Weights of a small transformer language model: 293M tokens.
Each number is 500 + 50 x the weight over the matrix's rms, rounded and kept within 0 to 999. Layers, rows and columns count from 0. Numbers have three digits each.

# o: layer 11 attention output (transposed), 384x384, rms 0.0465, rows 13-62,141-190,268-317, columns 256-319
# v: layer 11 attention value, 128x384, rms 0.0435, rows 13-62, columns 256-319
o268:546513500496513505435578486417540517495564512589529577523543456536537467453443565487471445459542485498493366547522539543406493379492447504480573426493467588511493464597512486507546497501560510
v13:531459409468465482465498372526477494533426452535526484500507521572526517505391474452514416582504484527514492535504560499568478552410447671479523507459447499503519466458537595461561502428427618
o13:517677522419494545450538606520557504510616470448496618469501441428447496571531561564468583489451437538511435436567484488521485581549522374431541575544498464512555469550539532533492493577429492
o141:461450589542434518587510495452431549532464542550537428356450542470512458441542542429507506452551535441520534479472450530582546529498614512395477413519539496537522512420475440530467425466475459
o269:442430555450486490604543569528437579567485574488512444472478503460540499493518459494478557549480586434436571361514409452553513519415629478438473452461485435497404631506475486395408448422592415
v14:459406544481534550476481583576491467389420497479555474560523440455645492537460504411459627545553532458516454450534490463450500489478490531488548500515491426447567358504617546424503510495534418
o14:472564484490478519562439489489474428443577458514468467579506518525368537487530434655496416471466507570491516619471426547532560546492515491502456498495535618476380548531415545506397582572472534
o142:487475474455481518530573529473576514567404583465551468446415567501579475444402564510525535537497502457499499505499641553413596489550555539373516557494446453444539484422479389483458507451574507
o270:505641488475503569453544494458525623517484574529547484443486534509562471537418548534522490511518523541450466557506698514436528426463504476489522548471554422515560536469451493514484582460587633
v15:522546441516548479407466515443495506483496456529534511482438447491438553450427494572606516453494520526566460480506371461486449561486544606441404499441466462467497398490471499487519468543468579
o15:528459470412554446568580448515546600532547540399518479452461533440523451493560478422515511570508514563461601420515548519540488514496520476559521536460501564438507537434439456448464387489632443
o143:445523464512497494512516498534512477463502534588514468473463479493501530526500446528473534518518483522479433485512497506552444501503442470456534493525544487505515464491469583475488587492314506
o271:526441540428454562494601505531507466516481476486516441435499439432591494469472516484460404510474452454551513498514593605503438521501574570530565453533531521583554470547492459634491500475449477
v16:470501494495629490527518423510463571633490502482497487477509552481482445528578503403631550484416528507539451453433512554453479508543530458448525569533487503614496564487453411440492441520472497
o16:561387507562514550517490592504450434451512533543483447542478499574481436442479590549459499520579566426510490578515504464408523504446430508595462428419563436521465400572469457580429522466550473
o144:524423452560469544533559465509512489456568521501543517528544531472494569495563521634440418565411448591467507478484522515467445489546494473572420504604526579533515532489556445431561486504458522
o272:451477495466511524386510480510522483475544494488486543448598565566497567550477492498452451416423542554427485470468456486467430479507511416536536529464519589483531453406537531406555595498465549
v17:546610590447458525493546436480491552561501503521503458508529501446591499438463498370457489476518466470556528558525521497563459503489478460373446422514459545470598491506434492460522514465530446
o17:604518465539435419567493558559471449536398447498540464654517533474503456540608448646499545549475532580446524527525500497530508501480556529504436464488598447495453610479440549465465463498481559
o145:443408473430530532401512463526516473525522537543426608537531434411517518527352587384444570409523522444538489377514528539518491621496491551522556531451508480502412394507553457495490487437447601
o273:544508508442542435482479575452521539484514513534443538586489466469573510495508546509464526550611561466440530427504550545478534542533495495528535536441476421471438450554525510513546498490472572
v18:482471493431463493433537524474453498533506490541472456513543590532571536554429550428616426528536489579463560515571486495517465531545562592400453532457596516430477518418496418510542519415401514
o18:505463449478493461608482506556574547514562515493486538598489471464533437540588457556586426523504474446398508562399616517495544430482522433558526546500472513462648450571437543476565424538534498
o146:536560567408498512449544476448537546513445494531496557426484457497453480485474564476502550451500457573501480418572507456483497503528479476369473521494563505580478530526491577584511522478438515
o274:549504558392480402448631525525469444551473446436529534488532503518521479467445474494500501485455547524521552474492535452471510492514530536493485477489455480487394403533498458515509476402539498
v19:523496502419473561384496523483555483508554492504566495487404419509532470571441454434460535446511508535493563481408503505499563451518591471576486478559604512419449518446524519491475569593570535
o19:423486442444503440516491445503421543559499554525412496426509539439546517442466531548502444491499529457476475493566472551546410563483488505427563495543471456478530568510507506562428450431504440
o147:596531439501516507507560576527592428502548441497556593571505422630596503492412542461456541556630461523509453550472513491523583441436548575543474539506474433522418455569524459487592407514448456
o275:517485527486486432562576520437486606556561488501542538541510515526566511453589559527542593487550401536501497546489513472412557587520483549502440394490418458469397411547466498439423483424546476
v20:436530445598516492510456513485407478489480503588526482487601539474516461422460549617489530485506530515553539484559486484497522485459509502419530552500462482488417425580458433380493579504519538
o20:545431448461558447517569530532562402468497393326424462512356460504467485485538454466583498518490442553489526667447515434465517506562539479598405488462469502483424434543572568526489517546526428
o148:480553531561501550505402583532477510486494518582494488545554479450490518498558493536485532486509481499458461464521470563433519479573457477500474524480424545505552503432485497394466529490523588
o276:417516559512464572404413535536486476468582509547472498495576529522440501500505550421492479385480509494420459489497614511502433415589476485550506543499499535529599600426568456579454506458556573
v21:555476513428497451481409326515472523486515535533490472464523482560477552419591512568525492543514506548543441475510528538504493485506474497440444386632489513461579482534546452438474510440530511
o21:631551515495414544446478650499515479468551434519515518501520434472556504572351484500507446526442567499425501523416474501502512419528493388533494525492542432435425499538564546485531495552534441
o149:413426488562524449497621436473437510483496452525483461494501481483513543485504544410501549476566447511470508446547513575513578622465500578497536574507480488592485460466430475468520469499502546
o277:433505422460534558529578589517413529461484472494339463564516493493655494617490527394521447447520568373464519374429517527475465502533491514472506519495487458485529519593461562459469545453487547
v22:517543470479470507463522371457537504405503505476553493466483563456452524377471588460537462472494483485556512544491463480465512563508422537319530477567511497496575598523479435560458445526515546
o22:548580454448494431535553532458551576437567389472468579484566398535483490440570411527497564524549510575523499533502462533534510616540531452722512517490470585497395418413496556497550514473448494
o150:469447506607528536434529502513460467546463569516451439454432474424543524552547514563494481523474492496502467432532542542473541560429477537455536500523471430487524522523540508471486442479449504
o278:495472556523455524542455566473450541519422529548456495473537509462581536599521541546508476526415446425467459475580590581530480422494469481512513534522532472554499568444546461508556452552435579
v23:422496609515582424464506396495516447410464501478476478505486515524453461530548472570476393526523493520512648597496455520505494462527499533494485606464532456496477459417577499451432520514561549
o23:501533418460520546466459436480550545629561586554500498521444476506592555546462530423566600492510411515474410386537593439516555464540500468504466461521501520494492463496479516544537447529450534
o151:542361507517471464482521511529458423447597492436493446471576492462434578492597470602503411466513505565449513509562566496471525493449516542569477514481471602490488500566522456449567426496510461
o279:533435423541434464461597592533539464469479433541454477429554590528470482495522528596507487505566541429411473456431495407496462571584481567578475452479438605521442547540477492423546527520451491
v24:496441522567488461424526392490498515421488445496574495486449508514478455580531502579467528565524502513508512531448473488569454416443516568473548451482519513443492551485461444521460526555563568
o24:447418539452520459509500522515463491552535502495481496474471547415525501469478500433545514404514593482500515446505583457545469556557567455576456501490487568512511521418471488507525393486485484
o152:512517490481514466462501499462500502516509508500552606449479446559541494474491451534474501539463488531564504485531518482460600465481493514529423437474475518562514421480464498508523473496430460
o280:537543465494423495522569584517531588635507577437454427491460441607514457430480515499446524574465488540462544495517552502425538609569522492490446502511471521504546436464530477541491471445525491
v25:487610516496501506507472432534400475547408518495440485518582578525555553511441438589458542502481510516471465433496510498484509515470525452497518374432372469414525443449521577372530466431492483
o25:542453479498518408529528509500614502431570589450600537474415487475538400501582437438503541564514466549501553489501518442503529515599597421422495562518451467484477516474477474607429452632540391
o153:446393492457527508456509489528485578440490465619470468501562485504525533495423512473551424448451527472452422496523547535527572476490470589449549506460539558569563509478429457455488544428472559
o281:519423385526477549439478540441541580364465526542493525510548534483517451506485539467489337438502515504485433469517589591466558368383483522492555567559501597620541516473476460517528563458538537
v26:434605442570499562473517558465484512494512462508477559519472618475543431503469444504555523577450435519467405474523474479515458451507552485534511478476424446441485462503545472448522432477560580
o26:458422498472429421610540452529458494540503528518402440494459469441447505488517510523460408452525503495512612562473500539510540639486498490504551517483533502468537546525466457475472516457506459
o154:509471450534495573398506602468576585523550479488596605452525469564583507422438512490530460568457550418495322411578465525494442442535438546452413424527509533559479477496542610566508455519450625
o282:509483570495531462381486493451501570517540490450579519447514454502534535524445515430531505485435573501525507444550512521434533475484562575429417482450496479553486536492485511598461432516551578
v27:508472588558482492472526451442539568534581443496534498499560393492554504528487545527425514536459533502555475544453479512476553517473460516528403469476468588472494583492504508561399519493454505
o27:501501453508470484485521469535383438507407541543493517484539549484493434533532531463538485442522474421414540526533534415566502424513487499437545533509507393493493410472532437478558472508529483
o155:557527535527463517452571483528521555515606510400518466599430452500506540478506462496451557484513455477538557511461511572413544541463481595535487578449433453476474542494536564527508518601505526
o283:489489481561542537559493388503506520538454510470562517576475527564501599362568492468522435464547434526544511544521478497470491494484403554503547477526475480523410476536464547477524477542443510
v28:579493562523572569576502532527524485506522490490520471439404484557463502496476512553563432474503439446420482576515319510446547501436500466466392514474482495473542531505440593528554497569517439
o28:475524453528485459521490411330437512413364464458516479508473501497592474508524468486556505521497547487549495446563589460538506518492482547603468513507485478551458477469565460344491511388501555
o156:457556476522527540428516569456503521502543457504469578435546535534557472527586513448484444526538521517543464545433472451467420465414435523477614461507589499440631545562437580579458607516460392
o284:435414549517442464418494448503510440526526518415579572452570469441445571473497447481468423586589512531456419496543468510514524546369508609547518505610523501517516559579458512604487443553495464
v29:470470463519564541417567398569665587381510423496486527417480579560481470595555538580510566444488555561559491546510352497507449574476510539495522440477508507517454499417551436460483491514439521
o29:428577518449504493417440491512436445512451507501562449566479426390475506461419504384404502445451496543440593559472501501544475474500522507503463496493447515466448491473477521615487500575449548
o157:552530442513448460515534507544554451506456494455550524479453484551567464559609550451568495552513411491569558442444569506523516562520472513446529484573524533531493551543605516450592409516460468
o285:422535549545433498463537512505470474543431548527508500488549477556466463438560538541523481463536461472503465507429542455436471480469500491453488416507534495509542546506477495464511493444542545
v30:521437426384491552354516493510568396475427436466528508529471545521527402499475489458514498475502529508455511508514427453593410459538560556536464484493534447510467503525446504520511535524487468
o30:461516588587486479639458515532473621509542517419451466510541582415512561429561510517509437507549562518538475533556493647532558558393531563423580490474514532537543608443577491428514545454515541
o158:527480504535531528506564530475539441478473543526589525482525487488507488460435529533479500508521506552498511477494531456515500524488419488485474497544562516531487405551502569520440432458449449
o286:426552556463578478493535575540511472513510491490501524481521471484551539531494532464495490475553450497492526544449402485478475585541503471502520446506461421518495480546474549468469513443547431
v31:480497455496498563452464476508480512338446495479525473389560590582601485437632513544507431519508487539481342431545438504498502682437455562433433464458508411471530464448569503403495444520511591
o31:603461483483586442395456471467457555437585453379576483557459421471513520559371382542554516533426541473552643623530480494509531397470539381521460571458517563554455517542528450473480545523611492
o159:411541496501453454438557492563576465594337452584510497535517427533539467544463507346495542486565484487565446450420498610586446523482531479405589447541504518540532503413511550480502465592461505
o287:521501548471437463453524571481484527588462581506435519443488393474539509558475458432553507502533469385536466488439583526588484474556497485517487459462475420514516504480458460583488511511569433
v32:432511481356422500517515511568434468557473523516483509540493548503520488528512607448549558509440494552474467520444532496482535513461451449493594437424509537473372386553466491366438539530538538
o32:461509530547676616432607524482483457562521494474476450527434459467401536558540554605478541512456484545532501476622372531478430561448434572445352513499526443556511543558468473686493487490366502
o160:612502534510426530592493494442467466504555441485524523445627509532473528421585448557486453502492467584436486608468497410461454536469503442556504415441522628456483530528457533445470498515559433
o288:593484505435479528556553488462492482564551465458494516530569452526465493473502403482494528527483523526414502550531472447509490531517519457558552478464430556478507510501502527516498576518495480
v33:492480419471402510517627433513448465457452497512453493466516473541474482468487429447442508479468462501551476469504430511526429484431574523494532495487455479503366469589530450538519542439503561
o33:444488564524539477564509533557476549630539556453520518515425501446489479495570550559541453505521558522453517526572538450455536568459482562504485554517543477509559525431528564506445448575478554
o161:443493543468487580450376449421513502480516501567439441581595506525503510456438498560485521487452489465435513408512511529466472497550484377444468420463518601489537467470466444479516505545575515
o289:427545502475543525438407463505550521552518494427435478464542481522465540462508569571482549518526479470441478486482427451531533521621569482499510474432454484436465489513515428541509456540573472
v34:414557416560505535572522560487568527499452493464516515484516511457536533473509459464575595489441422449586523487532398498447485525541482529481614520593531483558481477518525505491457419437475662
o34:446583561476494543468499502575469496511534499506441451526471562504333528589587564587494491488553465533431440521576559636569463530404468483502393418463519581472538557473536520511494570522516535
o162:509459407422493539395496507530581504491555458488384441600507472464532485452400485411540436498460503429451502494527479544527481504481447479468452572483477509512426482502543459503499497588561513
o290:527514431527491456439502486480482491410544490470492438474512542502497466370435495520475441514437597534456506512442604549462467403439475567497483501492489562453488481528531449429629552530549580
v35:519505517508464511513566450482478566482429515519472485463543407490529493465626455555528509551547532534461519504520568522543536573474549429427519643511473405471490458584594488475543469489447481
o35:480425544483511466437435491554618466490570424436587468473474587559536512530450479445505573482461527533512492553460482437528533456542465465553521389555512599485539497485523564517446547491537538
o163:548443528520557472538472479501530544453460540491462435512578512564478459550485520505575483469477466566503428503463463511515467465511510487461534446468493493505467484428452457488512547510512436
o291:461375499521478491465539542452463520432519549561434581506567499442520478531472465487520472354581453503567495500470449456521512469516463521484566483574564487541577568431521430507494508450466462
v36:482418471482436519460490512531507510523481468447498492471537467430552513445445467527624567496493510496473501480507514509583501518527454435480526535505383545444528453394491523432534549523525535
o36:510564591487483521532547544499533467487501613549510569539505540581502575528476584425514417622432538474495576528441569523442518450487602534458530466526562548508539615532456500446397548540571503
o164:499529512514438490531491439555479490528412444509447518434511470395520454513467485428471505463494504519548478482455459415557564572527511511405558462527563512569459463431546534520551483430415585
o292:568555479495491536528487469544445517499419458424490504480497591520502452539469420525544456404502557489549522529541421501515488509463523552569529489389592485499443524455449445518601461367514472
v37:559551530495409505399486528478474402516559482529467521499465472516450533589611574479430467491528512576356435535520493531485486542521523528464452582458477422591532530501493509475509442478457476
o37:502481427492563579524554460605510599499479502446481482508480492443501523524542456539557561505485490529592481595532516453499434508432458454551504458497560487404491471539505481548518536486497503
o165:512553556450523490477478526443480473507470510507514494464519585480503455512480496546482459553600426491443521431496460549474526496556484485459422469482513519422420558564521454541566480549542385
o293:497457531411565515476509529526452439553503505511543526509507539513557545441410506472575478545557460485493515416482463511525555565587481516521523423472442453437400475507467498513430468530567464
v38:529511442512431584492538630524420527600450452512546490478531443486646335519529525530509594511465482468542564543546414494467541541494445436508476443494439501561483509516511532511357546521508541
o38:516494562512585461468496450422551456406477516477523417476482635459365562459487426476446537578572516528436510492519520493532394491396581566590448528477548486496410445479481438499417552552528530
o166:508567522511381577570526542539482466515547495528563569440443535506600436470535531471490501494439572472597587476536572537478604533482431464461497498516588505501544478491549535415554515426458399
o294:554493437525477546610478524562537504535516508522477502553512537510513525459520470553447411483484467485489487493523448520489479453555530470610607510472489509482526529480525550556568482482528465
v39:503510458405461517586467427527517524436559540484506454476411496558484554562550522528359472402524549446508580488496543522490496558535483431440608505445529461493430513376519502463492414476527438
o39:536438574544473511511439483457480517505467428489488489501556469503501419469489523557459471566433513563497370652482381552490455447481490535548439627542525526559589403515480524666571500517481492
o167:426467467544508500446495477540403527487444576478491476491548391484497488438462572497523482460545467427446503449548565509543558571487565503528552546492497421511450462506459436374501516448483533
o295:416574559419539469460473470481460559516504469501427449593517432521505540609522581494530573477483490365438505448498579525528527492497444376504532481475533464500511443546488409420448538519431577
v40:545404485572547481506569486535394409483487492473530470499522548523537523515460472490481475398537424523492496445487526506456468568443411487559511607470519486617591472468578613504494475487394531
o40:497473447370477518479477471437500528480495521573476571506460398532444438399576486552550508589529463407426527555655569474485566503519471480525494498464557429532406483581447440381443498499650470
o168:469632481501380472526480517525443537508456466602499419448463481487637474571443516450474473447405550481558548519479538547478597360498476434420374467463570463420568526501577477514488531489420536
o296:522538481415486528479467601592525644524489500505516456373442479498538443610383503452487441534374585480521473568473535504473523494517456511513509467483483470451538427518471583496501452498508512
v41:521552499408475499432507468500399479490538540516488535545491583513577483469542452505586420486538532517369459559465548523491488470539507502433556492418496449440479511463419406611528438539494568
o41:518419566574548528533467577445492524518424467518527474497549537504510536620470538552461537490513521447549454469534469531546502386425502490409513553528563558589625463535587510426500557493467524
o169:578480509457473549419560353494549510496480483422532526484447402495439433462439549483563519484511540516486599483536557486527542514488486570495518501538545489542410516552415538537458525405517471
o297:605522427513487430484558404522576485524359511411498561534478453558427459402493576560511588632543416468536473527491490468501567525516514579537542494518495494485484418513508551469567560486544449
v42:489504452505465481551462445522539473514488483422540557506423384524510515510497402567497506443504464546414572537528392496490569556541479510494564406476475482485567558511517489496511433448510535
o42:539484424479502463437559507557540571482556581597569524459501544489611550630492583466488653568455431483575464439467578566549442542505522448492523526599527563480476415465483472475495475535556528
o170:494494513432523468421444533577494494520472434526430444603495541528455481492445444465506449479559487447453504515565451470541510445539544520474470554476502551479492552542570447584497489584538512
o298:573572421408472565461547567417457444429588519528464506460522535550483442437553407485523392595542471505503466471516445498475540404486519423458530497471482601418538438541488443538537554489475424
v43:516427534465450481518459453478488579532427494476500506463502478521472508391469559547543428459477458474536541507529469502519438469484541435468490511600541536488468511499433558463529606490452380
o43:433521464522478542494523482590517434547462535442541517472564466526558563496547443484553516527489567441362492452460534546484576363554602590444629519463447401481459535473613531443536515544570471
o171:516554569494480464572471487428507501495538610600439459605543589498441545610528515531496523499481525509555493458508492480504417556558366421517363459435518467536535475416532446522413483603537520
o299:500549504463466545554490554503493493454514556595458472477442632494476448497449437545555448486516607515514541480606425519503506538570457532577499585471457439531497512493527498531580491424619523
v44:544469489438473585546491472581497526582476479522417446510498391516586506546516514434513511497544400496516570527505472439479497466519518560493482511477475515451520481547424499463529541455542506
o44:538529495650465461582531554432510503552454519410539480477547569466407525403508439455575506572481469473508561459561485568571540471426602585435536518571518439552397494439513524424424554481477523
o172:460552512510499509448547555524451396452557491553473563533514523512576485504493554509488508431561457441504437523463561504472431523489439481489537530537524528470535463510493451510503516583468415
o300:429555482497553503509475542461459455456530470523533560532534577503530563480530518533508442418629483487480422556456508500519426553529436466558560492537526459485478447493486498521571520557465430
v45:494539490513502513475510555403525405480419571541496527485470523471449452433517527508489449527505468503492555519596502498538570518567506481511489508550531522498416494474413549598503503389471533
o45:526449569532497487493572516559494504537507453484531543538521503589554488587433563478569606507558430443486444483453549482424427493502472541548495529438473444494455451520519450413530530569520580
o173:565490489562566501497561535471490509427546522462482520442521604457497515490587513574605368568436475539494491595500475579471481433508491514495397457587444530467577481507499439535517500522526450
o301:506527502541478527467500528524496544481533548461450414480535541458480494500521464425495457458516488465452438494428428507504505513554484522461460467536494484503620494493501605560506493538384466
v46:513415490470490429492399567558583558411580506457516450476466499526474452511429518482343523506505482415451496558445410551537545450497496502528465552611508555469517480515450566518473510600509499
o46:447506489473505535480526466452351454553460442557544503539551558440551492523527520639516512480534547556489518532498574570512382501462490477504523422491554446556438539472559444576531444482587489
o174:561448576425577497461464568471607571542512495448522515591508355622499486508445498441472554536504516499519497422533555482473512532451502496543521488463447589549538496506546482451498443534501484
o302:534532578475491502479655526503455581596598588544462483570459459585375504477501556524500455594579468540510522527617558491438543515522435549476502487485467520463433465476510471456551571536465478
v47:463471457461510455512444467492514508433588504485469440541527545507441531473461470511420497464502504569486558510520550479543485488536574561522537434416403509533422545572561596489506479577513490
o47:554522532485542470485636505513513521569497405513514533541531435485574461533533491535471481535436497471564520569453513490483457538506509460485534511556568452443532531436538513513472488538469404
o175:539470478540533509474427505494466519507421471491482504410461501551438495496496510467513533507495525496463547443563403502594578500495606544466466485528443442568470414499475490488546446394473536
o303:594501576538538483467403564528448547523353442504526422493438431494464532561507589454509542512466611437490589489565521578484576512471512557474421484600537464569489516520523515414443456394500592
v48:581562494470479543532499572469603568426470492408419544523465353471463531519460517495526524542534519454459502549519578457510449511546396520523463452509445519522495541551420482523433533467454499
o48:489445517529455463467565539486504570508494525504513494468540451478487512530527508498460456465496422473567427493495440499437483527455483508485545502577563507428572455555489476428520502489532605
o176:544504538462557512554468541498491425517455454533570449523479607526570464495491454440511511473550568408544537561454489477494462556465539494548596545525455450456471569506501546515583490534571405
o304:463444470463493481559477465462541449540444472484552513523407521427584519480582476479481523591491419460602525491449485553538523548555563566450529524523520424467464557502437482507520412504535439
v49:469529513391451531550481467551589529465510492513483497522424410484428528449431530516552548478512506479467495522432485470555444464562565532493386532519517547492484520497559489417478508431560506
o49:509531574555485473465562504519453501501353522597507448585504552410530483536555525539505458493514529534515506573531591579551422501457400504518534430598583498475588535504438500530527515544556587
o177:501467534512502518455482514537542398526481455544494546504554468550461551452452423485494516476520456567540447480476466391522439467474486541456532556515490471472491469575429535412486559479392456
o305:536539500447507494435534486504517411493487504516522552540562473450515432438483394498454426551495505517530518488449552452462563542516447518485595466474546471424561507603478523466524537570453419
v50:516591479549533429508476452485461522436606470580504493489533576536477553479455498489328379516564515446480581452582564553498514432415443564474568629432571510589541367535509496485448481567434463
o50:524416407493502460483455473480594433512521549457575543471449458524545470538475468545539527521481425510469435494481419434470408515531496479459466510519462407503385516437608462468545422565673473
o178:395486481517489536493522510531476474433467489478533478489447493399567509471524571504517493380547539508483503470455598640475510498483555460524574470439516575451579558460480443536506562483470553
o306:488494499476514611447563564461546520518496544562465523531432494514554436488393609482507597474486535413502386445512434510429491432475582414462539412492428545437538568496486452483564528455494583
v51:488564459531451552460539445547394436452476472528520468465503537477500562610579552542524461575571485486421473541536442499472560460514472535431454528491462467484598497531507491582449455487521463
o51:515548522507521569531458526453565460528450485459550450466513563579470464411543428444510570381522541518508526374576519480536453544524582509605509500541481562469468528463412476436445541499436468
o179:377503520519522533412587517514424504445568514510460482551412503531508503514397490554470421494581526446502517514571501514482485471504387526493429531437685491566460497535376561506486551451494526
o307:502548465575494528528513484464559499470538519456469529485530572537492499488428493532437429427549439542564468528483493525496516468528428477538528514447563537481449496485554483534494481519459541
v52:402422497530473514463552458551487469550504493468485558529536534488494396568576513512535540515539531538523533500453514492471550529452564499536525504451565511534428492495551472526513514449520495
o52:506514517424626522499499505513507601487401503543478491548436477465463565354535585495511517531520441440520458534641421534557478471460419607419524483480469515558510465512487442495508494489437488
o180:555528454594447439585540522503405442441584540478577508559540519525501590502593474620464482540503477557417463604432537481473421451570457478558443495510521546422520539550482528476477566550525532
o308:446620498521469547488496468466507456487530451521552553506558524520450596472539539526468468467513435512440383471449508516530415487590483405438483508501539545460560469452512554510515485513479490
v53:485467500627410630530467619505469412423539470476518491507500469516443416502514492536486475481487513600556481504507478556414508541538499530518524517532518493647521582497581577617566441449477600
o53:539504452425586489420553491463401599537439410508548457490485461511552545512545524484538481489455500351492481501547562431505541570521471461527426441546438518399575436503426407368509530511515447
o181:424518484425480485600479490562591494505412519552439407578520580499473500494457459485516468475512476528471498531479351486560468477564454456420528350448511483517547545549380587576535451481501572
o309:490449469514498499513472454548538497591496485443536441421487556457458457487426440468468477524456510558496541511508471411541540455557496522491437476497571444470508471506428433549442449475504427
v54:449522587428549529473485437515456376429460524479459490497539437528547442531537525547418475509511489495483385540471465485457433538575600436389527345513509514587491542488442501533518576468443525
o54:562540498590509514571502526510450526538573522397514486504498503500402538496534480474556483590491542425543565526499420523559534420409471488556426577449409474488528462566525515458505518513453560
o182:521526545450517448574486399412531429431428510593568502541518564461464470530456592515545591424611433541495550398527587544477471460510472528435555464513443495456563527465448505553515407546476421
o310:478476517394477454451536518515560433558516508587503534568533503427493507511503484447549536596571444498507503425497523500458453464479434523506549513476468470512532510571488575555476546452563486
v55:545399566598580504526474438586581458459438420573518447505553502482453491488488533534521384454515504500470552460425482505498518576460398588520538492522554519526424485512478420547439499571578530
o55:477494390465559534521434467447504555530486521388535501477460521525533566509474511378515548511454481535517514443606602459560528548589550439441425452529486525500514513421449570486514461529545582
o183:526498569479425517510456612504428405515461572509471459489512488413563461379562472564431491500623554466435517577446479492460494559535578538542583511401458477533494493520527515511534455412585494
o311:491422531554464499463549656522457545518566565520506494454523547526465408469410554521529547535605538521453513578517430458474444468561481602549494494490458455488481534520491492467542475503497469
v56:555560492617383510569561457466466436449452453474549541501455439478536498417544481552553545511378466424486486534498383538524458593514508428484517513602445508540521494440485448545442468459442492
o56:434493505404540571469459514508497435562544589590437511544432577528491505622486607471482468552472456480434435507526626462457509386544464466413456486438523530501588531558497536412497504559542559
o184:561455482428497463499480416487556511517454519443438461534579499428514501494461435513485492474441540514558532482484485455500508514502550499555455472447467551453436573482596475540551490499505553
o312:557392433442510461469569454552491468524508558437484438472539562477523414440378382497467449554406569572548561451512462500466494456511517609496494527391483514435480518543491468563624544424524553
v57:596557579439505462546451573487475482512499510536439467501511553488480556483476510521561458574532419503498460527491521484517491414506515475532540469509465537481509405411490492442555515472514456
o57:401589498524473556462520484546511524551522528527508550537576404547519590513487501456462515454462596502544540397485454550508527479559509504412543501457550443575486631560514558467467594477397524
o185:488448521476516490534493455463522551418579451483484644419506583544471454602541536459596504467501461492424575527560482482533484547523464561526532457452494527519453483533495423545501466418577453
o313:520442429517495486541541525483535585490458445445477526520493573509556409498545475476449549423589623541465547492590530463444538554515502474511464469460469443500477540504475559448522477455583500
v58:428554465457473456452563525479499508583414566545595531485481464437467542590432440516536471528485491526565451556584454498467574552524504530436541364470495520498520448452490488470491486463496492
o58:563508510521563465510514430476487588472553452484479543578510576578430542487526533518565529475537536505482550431507498449546418508530444459640452565406435569428502450445490492503517517521495563
o186:504506475465493502506518493476513555491486510533566563482480479450545436457543496469487553524545518523514506515498461557531461562530502463470624498575531433567499460489502567496421593490409460
o314:588434505580444520466547491412598530435383469554515479539506434459556444435529583536472507449511527473521506467498569484504448524496439536486547498550591563519577472469575534538465488547429593
v59:415557503476594554496519421517548496509443496542517530488562493494513511505488459428499531463463447457485498491429471497511500562519542504441522479537549513433551445560462467486505484481484521
o59:463534506482445516582503504548500489470487593493454488530430609549426468480590516560493479551545497516545514471654439525569458420418477532457531514475476468534417555483527544566487526462463497
o187:522483517471460502501517451429576492493528523522485491613523435389476538495460489443448518453507498492571447557409519476467489541520440495541484518497513559492445538494520472481428541544535511
o315:485495482410449448485567554414530486447607447481555565496470489488543490426518515529509490512549452553507413591441513438486476468491412521466512501462475535460434461523513496473560641533531525
v60:489359471432607538595453578559519445469482552455467476487523382540493544465406484461542451506513420540464389470405511507439530453454506417602546577470448507502539517466540564480535452394540518
o60:555481492504363409558492481493457633595462539533536507517570545447525541435558449499535500410499551446518569417475470534561465552574490558451551383538511521477571591502515446457457490513551423
o188:557586537496518553425545505468580538510488461524551505548431497634514456555441556536468616543550498402497491563483517408441497428513470608481442553527498463418499493487452492535516464542503504
o316:526480532425569476455528456527514550476631423507581536505428473455445483601467507526495563449497543558572528623512479470494565533462449484443455510532542439425444428550514414412425617590450501
v61:507591497487481540455507511522496398554475474523447527461573465491513569632466677496440435463503470409432503486478414460504431480477479490418495506451470441553422474374484403515449503477477526
o61:565436441532519459552476374440456523407435521489524516481438502471497521415601397435482525480511451531501498393570541409477593502539480569594552571504430520450558480517450454548501486432580511
o189:443559590545507575362537563496498427522554564547452453597604567514523480506432471570548453470482567442479420515481528526493397541450376417481480566472541424482558524471426555462492572640530497
o317:394459474436483504396604547461582469478581525464548555562532508519511569462500437562493485522438511527553406536479579535457498453489491629425530527501486510506470447547516471439540639580547504
v62:559562407461540557540474347548633562618434456534485475502427571506489477555557487537529422464506463486471557559489453443539469474487529637384411433520539484494496543487559554538515440467598490
o62:531502556573499530522504548469532523469481499384520445527473558455543397546419500513537599474485443637544450357475568543491493533543633496478510534476527476509517431448461488529541523533368556
o190:463463450481481479491516536529446421539487471579463544444521528516489507429567519483501452520530515481461535506449499516549445512514480491508531528565462514495543481501502422404415478515529389